Part of a small language model's weights: 5114 steps.
Each number is 128 + 32 x the weight over the matrix's rms, rounded and kept within 0 to 255. Layers, rows and columns count from 0.

# layer 2 MLP down (transposed), 1344x512, rms 0.0226, rows 28-94, columns 96-127
[[ 72 131 175 123 121 156  92 157 163 113 115 134 148 126 137 115 144 159 121 128 111 132 114 156  67 128 119 161  87 132 133 133]
 [118 208 106 106  70 158 166  60 136 146 151 120 133 114 185 151 163 121 134 137 160 153  92 165 100 151  87  96 104 158 144 191]
 [143 119 135 212 143 126 117 185 142 122 108 179 142 161  29  84 134 114 164  75 117 103 147 149  96 138  92 120  72 152 125 117]
 [118 228 121 157 158 122 107 154 161  77  76 132   0 140 116 121 112  97 123 135 120  87 102 153 140 133 141  93 237 122 255  83]
 [ 86 101 142 122  86 147 143 109 140 159  92 100  67 156 122 117  54 104 184 136  65 117 175 148 118 123 157 108 129 164  36 146]
 [159 132 111 117  94 135 104 131 130 129 169 142 163 120 125 121 157 104  67  93  76 159  79 125 109 136 119 138  62 168 218 104]
 [ 98 184 110 123 137 138 126  95 104 156 155  88 144 126  95 134 145 125 118 171  89 133 123 103 116  65 149 159 102 138  97 200]
 [ 99 138 161  70 118 158  97 107 140 154 152 159 151 150 148 148  75  82 139 146 113  64 139 112 196  97 110 118 106 133  84 172]
 [ 89 108  89 103 139 169  94 163  97 126 134 137 102  82  89 129  93 135 162 192 168  98 142 122 181  98 158 128  76 143   6 112]
 [134 157 127  87 100 157 158 150 114 164 166 122 105 162  68 151 124  92 111 106 122 156 145 103 147 122  92 117 253  91  63 121]
 [142  86  67 124 129 178 174 119  98 100  85 115 101  88  72 133 119 127 129  99  60 139 182  64 188  88 162 103  99 138 114  93]
 [102 167 108 133  91 102 172 182 154 148 120 163 110  65 163 174 113 145 113 154 138  94 164 146 126 146 104 103  78 135 117 107]
 [140 121 113 160 135  66 112  91 120 125 168 149  93  63 151 143  99 186 171 195 133 122 207 143 110  89 108 241 139 132  49 112]
 [124 104 190 101 115 150  85 168 150  92 173 141 155 149 115  51 172  78 142 210 147 125 170 179 148 124 134 125 119  97  48 125]
 [170 162  95 153 147 122 155 108 125  94  94 110 142 130 117 114 132 106 125  71 154 148 129 105  86 114 190 139 145 163 126 156]
 [145 178 177 158 165 124  97 115 126 138 163 138  85 129  71 173 116 155 117 148 146 114 138  91 179 116 169 102 190 147 227 122]
 [ 95 139 138 126 107 131 172 115 110 165 158 115 124 158 168 176 128 159 138  43 133 127 137 136  88 104 147 110 200  81 223 110]
 [134 153 208  89 137  44  97 129 113 127 113  85  71 119  96 174 121 128 127 122 128 140 130 107 102 130  78 173 154 104 111 172]
 [188 139  96 177 123 105 113  97 104 150 102 147 121 152  84 131 142 147 101 103 176 100 132  80 140 104 126  88 192 164 147 173]
 [102 100 161 163 129  97 120  82 109 127 152 101 136 159 156 111 146 136  57 181 142 138 131 101 100 150 133 108  38 105  54 115]
 [124 172  93 144  99  88 148 117 172 121 153 123 153 172 143 103  83 112 208 122 115 135 128 104  69  95  72 145  23  80  29 127]
 [ 97 102 137 117 125 115 114 135  72  62 120 141 105  87 129 185 163 136 160 128 131 107 161 114 140 129 130 125 183  71  74 143]
 [102 158 102 104 147 106 105 155 150 153 158 116 138 153 143 133 132 151 111  43 130 101 177 121 174 103 123 127 111  86 163 146]
 [143 138 153 113 162  88 132  91 168 126 153  68 202 119 117 211 106 152  95 136 140 120 138 101 117 163 121 131 178 188 189  85]
 [170 122 150  98 116 161 146 100 173 132 121 126 148  54 202  81 123 162 133 175 128 133 194 148 210  80 124 123  71 138  71 141]
 [104 159 108 179 131  78 144 118 165 136  53 125 118 116 147 163 145 154 131  35 105 168 157 126 143 109 124  81 148 129 241 110]
 [105 134  96 134  86  98  77 112 119 130 131 141 134 114  97 133 128 119 125  53  79 124 185 103 177 136 118 157  67 154   0 114]
 [ 93 136 182 172 130  99 176  63 153  81  72 136 106 139 136 126 145 130 130 141 168 141 133 111 122 142 132 141 114 152 163 150]
 [152  90  60 126 122 124 145 168 151 149 240 110  73 114 141 128 139  99 152 141 108 130 120 105 145 127  74 166  97 149 172 162]
 [122 178 141 103 114 109 106 120 119 124 150  86 174 199 193 147 163 143  88 161 140  96 148 133 124 144 179 141 117 167 135 154]
 [140 100  93 121 163 115  86 113 124  75 102 188 182 108 135 143 116 107 117  93 142 115 142 120 108 115 174  89 229  89 255  86]
 [ 87 109  98 139 119 146  68 111  70 108 108 165 143 116 144 119 140 121  97 133 131 156 105 107 132 142 142 142  85 159 181  99]
 [158 179 173 132 101  93 117 144 123 136  97 142  49 159 155 147 162 120  84 192 130 133 118 142 137 127  98 146  66 138  65 163]
 [154 190 153 134 117 104 112 119 150 113 130 144 166 199 166 120 155 133 164 132 131 100 131 105  99 185  97 128 100  91 152 116]
 [143 117 101 123 110  85 108 100 130 174 102 116 168 152 106 113  83 137 137 147 117 135 114 190 126 134 166 108 145 111   0 133]
 [101 168 145  77 123 166 155  77 131 125  47 137 130  92  75 106 150 139 135 141 138 126 117 154  73 152 102 197 129 192  99 177]
 [ 74 154 152 123 128 129 132 104 126 159 150 126 185 103 170 152 119 155 136 115 158 120 157  97 100 119 180 117 195 138 179 101]
 [124 152 136 149 151 165  90 139  88 122 102 248  73 155  57 101 138 102 168 130 156 114 145  95 103 114 117 110 221 110 155 145]
 [116 114  96 120 158 117 107  74 107 128 124 142 152  98 103 115 184 155 156 150 113 172  92  96 113 151 146 158 129 190 140  98]
 [ 90 104  85 133 127 178 140 139 164 181 149  82 124  89 123 106 140 197  67 180 124 111 129 159  99 117 120 122 178 105   8 194]
 [121 164  85 129 146 172 138 158 133  49 159 152  70 136 114  81 115  94 159 133 142 162 113  99  91 114 164  90 126 113  70 125]
 [126 101 154 141 186 153  87 175  80  94 137 137 141  72 126 151 127 125 150  79 139 108 120 154 121 153 104  94 160 107 102 133]
 [ 97  51 144 166  90 104 162 119  83 192 123  85  99 113 129 141 128 115 151 154 144 106  98  95 133 149 146 141 166 128 255 151]
 [ 96 104 136 164 133 138 141 156  93 104 152  86 133 157 140 123 128 154  99 118  93  98  70 101 103 110 191 113  72 151 250 114]
 [121  78  85 146 116 139 143 141 153 123 111 112 103 142 106 116 149 161 135 118 176 143 112  42 152 151 139 157 126  86 135 115]
 [108 220 128 120 156 172 192  62 178 129 143 131 237 142 145  89 124 170  92 116 176 155 133 133 135 153 130  72  91 167 188 127]
 [162 151 154 119 137  71 132 151 143  78 182 167 126 134 201 134  75  51 153 107 139 115 135  95 149 136 138 195  63 153  25 122]
 [108  93  94 101 141 123 132 135 131 108 133 178 133 130 179 195 160 125 146 145 126 157 141 133 174 121 118 177 178 158  63 111]
 [117 159  83 106 154 128 140 116 129 153 136  59 106 121 103 172  38 129  92 126 153 129  91 144  69 150 135 102 117 104 130 147]
 [ 99 144 176 110 111  79 131 111 166 126 102  98 174 152 151 177 204 114 134 132  65  92 140 129  91  87 147  95 153 127  36 103]
 [138  76 123  94 124 115 111 143 177  93 129 106 112 126 125 113 136 142 143  75 133 132 186 111 124 133 116 123 157 188 255 125]
 [135  84 140 114  78 107 175  72  89  86 133 170 159 110 140 122 123 121 182 127 155 163 159  96 172 183 151 146 129 125 242 132]
 [145  88 124 132 108 130 121 150  72 178 155 130 148 108 183 105 170 137 139 141  88 162  94 120 111 153  87 159 110 157   0 117]
 [175  95 140 153 110 124 120  76 151 154 137 141 119 105 181 147 106 115  50  94 145 105 139 135 169 137  62 110  80 140  96 159]
 [161 118 123  83 126 132 153 103 123 129 144 131 122 148 156 126 145 111 159 154 131 146 116 193 151 128 106 118 176 127 255  71]
 [ 75 159 103 146 141 144 151 159  78 116  87 152 121 122 143 199 127 109 112 131  92 141 149 144 162  45 125 143  89  88  16 133]
 [131 111 167 128 112 109 173 182 124 127 134 157 203 167  65  87 153 118 128 110 133 115 118 125 159  72 124 109 151 145 250 116]
 [178 155 128 123 147 162 148 185  73 159 138 153 129 142 109 122 149 115 164 164  81  76  77 160  75 147 129  95 138 118  53 127]
 [145  99 121 134 137 120 189  86 124 153 154 145 159 164 192 174 121  96 124 119 119 142 174 122 136  98 141 173 206  86 255 111]
 [168 159 169 115 157 100 134 153  99 119 105  91 143 130  70 147 125  87 130  81 108 123 153 120 114 114 115 158 172 125 183  84]
 [117 123  98 102  99 146 118 154  82  98 134 149 160  96 187 116 150 121  62 166 174  80  70 146 100 130 152 101  81  89  18 161]
 [174 196 191 133 116 134  52 149 145 150 130 144  90  58  94 158 106 126 165  97 146  53  72  87 156  96 105  92 170 147 234 134]
 [ 85 129 108 116 154 139 127 141 156 132 133 114 255 132 101 137 125  94 131 135 128 139 179 129 161 132 122 144   0 104   0  90]
 [153 168 147 166 160 124 186 152  82 108 141 149  99  95 160 149 107 108 158  42  90  74 166 107 128  89 167 125 112  84  91 136]
 [138 184  75 146 174  68 179 118  96 173 121  91 166 109 106 112  76 126 139 117 136 115 124 136 130  38 164 178  83 123  82 143]
 [107 108 119  91 130 144 109 145 118  95 166 121 106 153 165 153  68 141 101 165 183 151 147 137 160 123 126 120 113 102 138 117]
 [204 102 166 156 111  87 137 125 102 161  84 148 155 114 148 112 149 103  98 140 169 157 158 119  83 112 138  98  62 133  79 141]]
# layer 2 MLP gate, 1344x512, rms 0.0234, rows 29-95, columns 96-127
[[ 93 127 149 154 143 119 151  69 148 160 120 138 109  85 140 107 137 166 124 108 120 162 173 109  46 140 117 121 127 113 146 103]
 [100 158  53 163 140 109  86 143 114 165 113 154 118 103 154 100 130 112 124  93 155 163 141 145 142 142 208 148 113 107 107  91]
 [121 195  91  68 111 102 101 210 144 119 112 119 119 114 171 138 128 121 105 121 143 115 209  65  93 155 124 132 120 136 127 142]
 [149  83 115 111 134 138  94  86 111 148 119 141 199 182 156 143 162 107 114 170 142 168 191 126  84 146 139 133  52 161 104 101]
 [124 172 112 127  94 131 184  68 118 189 111 112  99 137 114 100 140 146 103  88 148 118 123  93 167  78  90 144 104  69 107 133]
 [101 157  72 170 140 149 118 111 154 168 130 134 164 107 128 161 249 107  95 161 134 103 122 166 143  72 114 160 118 123 108 223]
 [ 84  81 169 103 131 103 107 116 171 131 164 165 143 149 144 129 122 102 128  99 136 150 175 128  71 113 139 114 132 167  98 108]
 [131 103 172 132  67  34 104 128  92 107  93 124 127 131 137 138 164 190  93 146  73 169 158 113 135 110 130 117 151 108 159 114]
 [131  87 172  99 110  96 161 144 159 118 213  85 117 120  86 165 143 120 152 116  90 149 166  88 131 133 161 169 135 105 126 108]
 [107 112  55 142 115 124  88 173 139 123 148 113 137 144 126 123 125 152  61 134 103 160  78  84 110  90 128 175  98 102 106 118]
 [189 159 107  80 148 145 141 132 127 171  57  92 169 127 114  99  98 180 156  64  97 114 143 121 114  42 148 169 127  80  92  59]
 [152 150 125 123 102 102 132 160  88 137  70 119 127 166 123  95 142 139 177 126 155 113 126 135 105  64 122  74 135 129 107 124]
 [ 99 145 122  90 103  68  98 132 128 193  82 121 128  62 174 128 137 105  89 119 184 159 183 151  67 113 129 109 134 122  99 123]
 [ 95 141 130 182 109 120 138 126 127 150 135 141 159 124 103  88 131 171 139  59 141 119 161 104 131 104 127 197 131 153 104 136]
 [122 155 137  71 182  62 164 189 137 130 134 144 110 132  71 138 100 113  87 135 138 132 112 136 149 157 123 181 123 136 113 166]
 [121 106 114 103 100 114 105 121 169 129  80  76 179 151  77  83 138  92 116 141  82 164 134 105 119 136  90 111  75 163 130 157]
 [ 99 158  93  83 162 106 121  48 154  82 142 123 153  87 110  92 149 112 156 109  96 126 108 143 136 139 101  88  98 128 113 134]
 [120 146  70 167 146  84 142 140 119 138 109 136 144 135 127  91 120 128 128 134 121 119 181 120 134 152 150 143 124  92 126 159]
 [102 169  86 166 113  92 113 141 113 168 158 130 126 107 133 145 164 211 103 129 107 147 105 141  76 144 108 169 140 112 122 127]
 [148 121 114 116 156  99 158 116 136 134 155 158  85 130 162  94 148 104 131  86 104 103 175 159  94  97 184 121 118  76 112 132]
 [100 115 133  87 195 127 112 123 118 107 145 113 103 135  60 148 168 135  96 155 125 109 153 121 163 125 194 106 131  81 119  95]
 [ 82 111 121 128 118  56  97 180 140 153  54 111 108 102 191  96 103 137 127  84  82 111 133 133 159 108 102 117 134 155 101 146]
 [167 138 103 128  43 147 167 134  46 148  67  85 149 157  99 173 195 169 123 118  61  53 186 177  99 130 118 139 115  75  77 192]
 [148 106  18 135 146 112  97 170 189 108  85 109 115  88 172 108 103 172 158 141 153 134 145 134 144  74 107 119 138  83 125 114]
 [171 113 150 131 120 156 114 128 203  81 122  88 126 155 114 168 147  81 176 134  74 182 100 144 187 118 127 156  96  79 119 143]
 [179 103 131 114  99 142 143  95 142 156 146 110 231 147 132  97  66 129  84 131  77 164 136 109 108 121 129  96  93 106  64 116]
 [175 101  82 183 168  95  77 128  75 148  94 143 176 146 164  96 115 133 147 192 157 128 107 146 131  99 131 152  99 150  81 146]
 [147  79 125 126  96 133 119 161 139 153 109 113 209  82 117 133 139 158 105 135 139 149  91 153 103  73  88 150 147 158 113 178]
 [133  66 110  90  98 129 211 107 182 107 156  83 143 177 128 121 133 164 109  41 108 153 197 173  60 130  94  94 108 135 107 167]
 [142 100  81 142 146  76  69 149 137 213  65  80 172  87  42  98 106 160  75 123 170 130 161  90  20  95  86  97 109  98  59 118]
 [138 177 130 129  63  90 147  76  68 206  79 147 173  59 134 163 136  90  95 178 139 121 131  44 169  93 155 180 112 154 106 115]
 [ 78 129  98 109 154 133 118 110  75 141 119 169  85 143 167 169  87 135 129 143 144 150 123 163 100 131 111 116 153  78 134 155]
 [143 121 140  73 155 204 124 119  86 132 108 104 154 158  73 161 126 158 107 103 101  71 140 164 140  79 138 144 101 143 103 111]
 [ 93 124 114 128 107 134  88 128 111 131 113 150 229 124  58 111 117  96 128 181 137 114 157 107 151  81 146  95  20 106  36 114]
 [127 137 162 147 135 158 114 150  64 134 110 129 171 101 132 129 104 106 148 128 201 128 171  83 131 122  93 170  69  83  68  72]
 [107 174  59 161  78 116 125 140  72 145 137 126 142  95  64  88 139 155 111 164 135 129 127 128 118 133 141 101 117  92 122 164]
 [ 72 140 156 131 129 138 132 122 153 175 105 150 160  81 116 152 181 143 101 126  67 103 187 123 127 123 141 106  95 144 104 172]
 [144  85  98 186 196 132 110 109 146 153 117 153 119 127 150 136 152  91 130 114 120 144 144 116 143  81 198 150 130 153 137  95]
 [158  80 104 130 113 135  96 146 131 150 167 104 118 124 139 172 163 169 106  97 112 143 187  78 126 138 188  53 118 117  72 147]
 [197 188 181 147  82 105 117  91  95 118 108 108 150  88 135 124 120 135 112 112 113  90 126  98 102  99 139 123  91 125  37 100]
 [182 189 157 106 155  68  99 117 128 142  32 111 100 111 111 181 153 100 197  87 101 179 123  99 129 146  99  96 143  85 123 138]
 [123 160 121 110 162 220 129 148 128  84 127 177 153 118 159  83  98 101 127  61 154 134 124 145 154 126 118 129 131 142 132 118]
 [127 211 128 126 145 174 108 139 161 147 148 138 123 133  87  89 163  98 180  82 187 112 119  49 128 107 110 112  85 115  94 112]
 [128 126  75 108 153 113 112 143 131 127 128 103 153 105  82 120 184 145 149  84 116 187 139 140 137 105 176 151 113 128  94 101]
 [155 140 103 126 133  95  96 133 118 173  76 167 160 126 150 188 121 180 135 109 103 147 152 115 170  79 152 168 119 144  55 192]
 [178  90 155 145  92 103  51 146 151  74 117 161 167  69 173 126  89  98 110  95 162  95 119  89 139 127 101 188  92 130 114 124]
 [155 124 149 118 125 137 125 159 142 142 125 143  95  83 165  98 152  88 162 164 113 114 145 123 108  90 128 119 119 133 128 117]
 [177  94 130 144 125 137 134 118 152 113 147  80 148 101 129 149 141 185 137 123 124  84 132 113 126 128 172 132 166 145  94 101]
 [ 92 156 161 109  96  94 134  89  86 142  76 138 126 117 102 151 156 155 116 124 178 166 150 130 109 123  57 109 118 103 108 153]
 [111 118  90 119 125 139  90 119 130 132 157 119 113 152 136 146 184 145 159 143 107  91 126  74 178 124 159 133 142 151 130 137]
 [124 208 143 111 147  86  74 201 118 162 105 132 182 122 116 138 147 148 174  93  98 136 156 124  80 139  88 188  76 154  68 141]
 [ 70  92 133 153  77 117  84  69 137 217 120  83 121  55 164 133 125 175 169 157 110 116 136 104  94 157 142 133 131  97 111  98]
 [136 166 141 126 167  81 153  89 113 128 144 107 107 135 156 167 106 125 114  68 139  93 200 104  97  89 154 124 151 130 122  79]
 [142  84 130 126 104 143 101  98 173 130 140 156 121 150 139 146  91 160  95 175  89 129 166 143  98 139 136 142 108 124 152 120]
 [145 184 104 102 139 146  90 157 169 145 108 109 123 110 172 140 112 157 146 136 125 138 166 186 183 108 114 133 121  96  98 201]
 [116  85 143 151 124 167 104 137  74  98 137 154 180  76  92 143  81 169 162 121 158 125 124 141 107 124 134 159 121 166 118 101]
 [116  80 133 162 105 167 139 117 192 134  46 123 151 138 151 167 161 135 151 164 162 105 195 154  94 236  88  85 113  90  85 109]
 [102 147 123 109 133 148 102 148 103 165 108 110 125  79  87 138 138 126 119  99 146 112 121 153 159 134  95 147 158 143 120 146]
 [155 118 107 138 168 169 177 113 164 186 111 115 115 152 161 127 109 175  89 103 178 136 135 171  16 120 101 171 147 147 122 144]
 [ 95 116 136 131 145  78 100 144 170 166 105 149 144 111 102 122  53 156  88  73 129 119 178 110 106 123  86 139 117 107  75  94]
 [129 115 130 130 136 132 122 134 154 132  63  98 141 119  67  92 189 119 129 137 169 140 167 160 140 101 156 164 144  85  94 123]
 [139 128 125 137 147 126 125 167 135 146  78  93 115 153 157 203 190 110 124 120 158  87 151 124 132  88 114  89 133  91 115 175]
 [103 114 103 151 123 135 106  85 172 125 141 116 102 167 103 138 136 168 114  70 173 192 148 137 146 160 125 132 111 163 123  92]
 [139  99 144 110 143 124 123 157 174 123 152 163 112  78 177 209 197 138 132  70  27 156 104 195  95 108  80 123 132  63 111 215]
 [ 79 154  61 173 162 131 122 161  68 132 136 151 104 170 149 108 100 167 120 103 165 160 148 126 111  52 199 173  79 138  99 102]
 [127 178  55 128  82 166 159 113 118 162  81  97 146 121 168 135 135 108 122  93 119 167 173 134 104 129 132 125 123 139 124 136]
 [105 109 101 111  84 107 130 125  94 174 154  60 140 135  78  76 114 156 133  82  84 167  91  85  83 167  39 145 136 114 100 133]]
# layer 2 MLP up, 1344x512, rms 0.0233, rows 29-94, columns 96-127
[[115 135 116 138 134  77 114 155 160 128 101 128 153  78 120 148 171 128  81 104  57 205 160 167 145  91 136 111 146 109 113  70]
 [170 136 121 148  58 125 144 144 139  95 159 104 148 135 106 102 138  88 114 180 139 150 147 190 102 166 140 106 109 223 105 142]
 [ 70 130  93  86 122 164 111 153 170  88 114 125 115 132  79 136  46 139 131 156 164 100 140 160 157 117 150  64 145  92 141  94]
 [109  95 116 110  87 249 111 130 132 126 100 168 124 117 119 141  87 143 162 114  95 119 109 153 164 100 111 122 136  90 123  87]
 [194 164 124 122  96 133 172 102 140 145 143 132  97  96 143 109 174  68 148  80  90  79 156 154 147 155 133 145 149 158 153 126]
 [183  86 101 145  98 161 142  77 171 111 151  72 152 216 110 150 104 175  97  68 149  91 176 106 148 132  99 123 129 121 110 143]
 [ 90 160 156 177 119 162 117 165  84 132 154 127 115 155 165  92  97  74 150 122 142 126 166  85 135 186 119 156 149 136 138 166]
 [197 154  69  93 117 165 116 118 151 142 203 121  99 180 111  83 127  98 165 157 168 104 161 204 107 172 164 123 182 127 165 175]
 [146 149 175 160 111 127 146 119 172 119 106  95 169 103 149 134 191 144 109 200 113 110 103 139  62 130  89 140 115 103 138 194]
 [117 114 142 153 128 157 114 153 114 144 121 138 127 183  72 115 112 186  94 113 114 109 120 156 159 109 127 105 144 108 145 125]
 [136 176 125 104 170 101 163 164  56 143  68  98 123 128 144 158  88 100 164  79  98 135 151 169 136 160  64  79 111  89 146 128]
 [125 130 152 108 138 102 102  94 188 182  93 103 119 121 139  90 110 185  84 105 121 134 156 165 103 174 125  99 157 132 135 161]
 [ 85  99 118 129 140 158  71 122  45  83 115 127 166 143 105 203  57 148 139 125 125 115 116 119 138  71 137 159 109 118 115  90]
 [155  95 129 103 136 153 170 121 171  55 136 159 147 168 122 123 157 118 145 153 106 151 131 111  99 150  84 149 104  79 120 120]
 [100 146  84  93 179 134  61 101 141 136 135 146 129 120 121  76 125 153 186 117 133 167 139 174  97 105 101  73 139 167 113  97]
 [ 97 119  86  96 122  83 111 150 126 152 114 108 131 133  92  97 161 128 113 138 131 157 123 132 159 137  95 131 130 142 121 156]
 [111 101 166 127 127 135 129 118 121 140 145 184 112 150 164 142 148 167 137 140  91  45  99 129  69 187 108 171 128 109 125 145]
 [ 96 115  93 101  72  78 105 164 117 123 126 159 144  78 154 130 111 139 152 154 179 150  93  51 127 110 112 204 122  92 122 167]
 [127 107 130 105 164 137 138  98 140 160  68  68 179 142 144 113 133 117 150 127 178 140 140 148 135 106 133 133  68 103  80 172]
 [142 174 165 113 139 148 139 187 149 110  80 141 156 140 201 103 128 159 110 138  97  67  94 123 153 126 139 128 139 188  93 159]
 [116 118 157 156 104 171 138 135  88 146 170 139 155 126 134  94 106 125 164 114 127 105  64  67 132 129 138 114  78 144 131 105]
 [119 108 134 114 156 121 129 121  81 150  74 124  87 107 111 153 100 119 182 181 149 182  96 117 138  93 127 120 130 137 139  56]
 [163  80 174 151 123 144 100 141 130 103 123  99  93 114 159  97  92 169  88 102 136  67  91 173  97 115 116 141 157 170 122 138]
 [138 142 197 145 122  96 192 153 145 110 137 110 106 164 178 112  99 160 110  78 112 106 163  73 159  92  90 190 141 104 142 226]
 [124 174 102 110 101 108 107  87 200 104  78  98 117 136 136 139 144 130 108 112 111 104 149 123 151 140 142 120 143 148 143  66]
 [165 121 122 163 128  64 133 168 166 143 157 163  68  78 145 135 163 176 199 238 122 120 129 123  83 135 143  69 181 107 201 105]
 [181 161 151  99 137  89 149 154 150 120 167 156  93 154 131  81  91 111 192 208 146  67 111 149 123 188 177 102 123 136 135 166]
 [114 218  57 186 100 122 107 145 133 163  92 153  70 181 131 141  74 123  77 166 100 129 110  78 142 109 137 143 191 217 134 109]
 [ 89 110  85 208  69 101 118 115 137 139 168 142  98 194 138  92 135  92 153 133  99 171 136  72  93 115 130  73 138 181 137 109]
 [164 103 138  60  95  80 102  46 154 112 111 135 139 126  90 107 117 179  89  33 130 141 150  88  40  71 188 153 121  94 132 140]
 [144 149  90  94  73 142 195 111 146  97 133  61 141 125  98 122  96 185 140  90 137  98 176 139 156  99 118 112 118 119  98 150]
 [135 109 153 108 122 146 127 141 145 108 113 181 186 116  95  97 104 125 118 117  83 140 164 149 178  85 185 108 126  77 132  99]
 [161 135 164  87  59 134 119 102  93 157  97 205 100 122 112 129  96  99 143 151 141 171 168 116 129  97 156 177 146 144 127 121]
 [143 114 108 184 125  83 125 134 163 151 148 158 102  74 135 150 106 153 142 149 160 152 114 123 138 178 123 138 142 151 162  89]
 [156 187 137 131 173 132 115 137 115 122 147 103 109 118 170 147 111  42 151  29  82  98 108  90 114 181   0 136 134 199 107 100]
 [105 157  98 130 161 113  89 127 145 204 133 127 155 162 159 208 125  98 193 148 135 154 144 156 125 137 135  99 126 218 111 172]
 [133 165  85  87 104  98 107 134 136 107  71  92 118  85 119 108 112 147 163 147 107 123 119 195 160 114 108 129 125  59 163 103]
 [139 172 111 163 103  96 124 129 170 110  98 100 124 123 185 201 121  92 143 134 127 114 135  99 149  75 102 151 110 113 108 163]
 [104  85 106 154 124 155 163 136 107 156 131 149 106 162 107  55 124 101  81  85 108 109  82 107 185 130 139 141 147 151 155 139]
 [ 80 131 126  62 124 203 136 166 122 146 172 192 108 173 142 136 113 123 117 140 115 126  72 178 136 144 155  98 123 121 119 141]
 [159 160 100 104 176 138  94 112  88 138 145  87 144 177 105 200 108  55  98 161 200 184 117 154 132 117 128 144 132 121 107  89]
 [156 145 171  69 163 143  63 133 120 102 111 122 125 153  59 140 158 139  99 100 133 105 115 141 156  70 113 112 151 138 141 141]
 [129 151 100 142 128 116 132 160 157  94  89 135  88 102 110  50 116 118 141  97 156 127 145 128 138 149 111 143 143 111 113 166]
 [123 151 120 130 147 145 106 112 125 127 208 134 132 134 100 122 137 125 151 114 120  77 114 105 138 143 130 126 130 151 118 119]
 [128 110 166  74 146  57  98  93  95 193 119 180 125 146 112  86  91 153  54  56 115 121 118 104 159 141 148 143 134 148 144 107]
 [ 93 142 127  85 158 179 174 110 165  65 105 102 121 116 125 150 166 208  69 136 112 100 176 137  64 105 100  93 101 122 119 104]
 [105 174 136 144 130  72 129 125 171 108 158  94 136 208  75 104 162 162 134 174 136 139 157 104  89 101 133  78 104 104 146 166]
 [127 137 135 104 124 117 122  78 126 126 146 141 181 108 191 125 142 180 150  88  62 129 211 136 150 115 106 123 115 151 104 103]
 [161  82 119 149 144 115 107 111 137 148 131 168 177 129 133 100  94 127 129 118  98 149 130  85 107 163 181 145  91 131 102 112]
 [134 101 122 117 195 114 118 125 165 146 130 135  94  93 132 148 121 115 147 135 119 122 133 184 149  59 114 126 143  78 160 206]
 [209 186 146 147 106  85 167  84  49 122  73 143 147  72 171  77  83 117 156 143 136 121 126 180 141  97  56 201 129 161 125 147]
 [164  93 163 115 117 102 136 166  83 118 136 169 158 140 141 122 171 134 145 111  92 109  81 106  93 159  49 161 132 137 109 122]
 [153 159 153 173 136 121  28 142  93 132 127  64 138 134 177 103 100 116 105 132 108  58 122 121 165 153  71  97 116 140 124 142]
 [110  87 108 128 105 169 137 105 150 159 133 148 190 122  99 124  72 158 102 159 102 175 137  94 130  81 216 147  98 126 111 102]
 [109 150 110 134 107 172 132 142 110 150 114 148 198 155  55 163 136 119 105 160 151 122 155 147  79 136 123 132 104 169  96 107]
 [ 87 150 159 108 157 166  82 145 119 161  68 140 130  85  54 151 102 117 118 135 182 158 166 122 163 158 195  92 132 132 142 132]
 [127 131 117 139  80 114  64 102 121 153 102 108 129 179 135  98 118 121 101 116 151 115  98 153 156 103 130 162 123  93 140 156]
 [142 161  91 135 139 149 126 155 132 138 101 127  79 113  34 130 123 131 118 121 123 146  74  71 129 141  96 127 198 163 158 168]
 [106 130 156 132 151 129 149  95 191 207 124 134  97  83 202 172  99 120 113 136 121  95 128 128 136 153 111 110 148  93 154 132]
 [114 126 149  94  67 170 159 155  81 129 139 111 157 149 144 122 119  97  81 118 107 160 100 122 201 107 167 106 117 129 115 146]
 [124 106 183 120 130 127  89 128 154 157  99 143  88 110 116 157 148  82 161 102 155 119 159  92  98 150 104 125 122 124 136 131]
 [ 92 144  91  80 140 129 187 141 126 106 179 189 163 133  53 102 144 175  74 174 124 130 180 175 121 179  66 174 112 143 109 105]
 [124  95  99 131 113 156 150 102 122 117 109 120 108 126 134 191 112 142 103 101 130  99 150 108 142 105 146  66 157 159 146 164]
 [192 116 127 154 153 171 156  55 188 167 155  98 103 110 126 128 121  85 103 156 135 161 156  50  83 122 109  44 156 107 136 145]
 [169 130 156  73 107  84 165  71 133 126 102 139 122 132 119 113 101 128 138 152 119  94 126 243 124  69 145 158  81 162 120 160]
 [138 112 171 155 117 107 145 126 162 117 126 121 170 144 128 151 124 164 148 125 106 130 176 153 205 159 162 129  85 119  85  81]]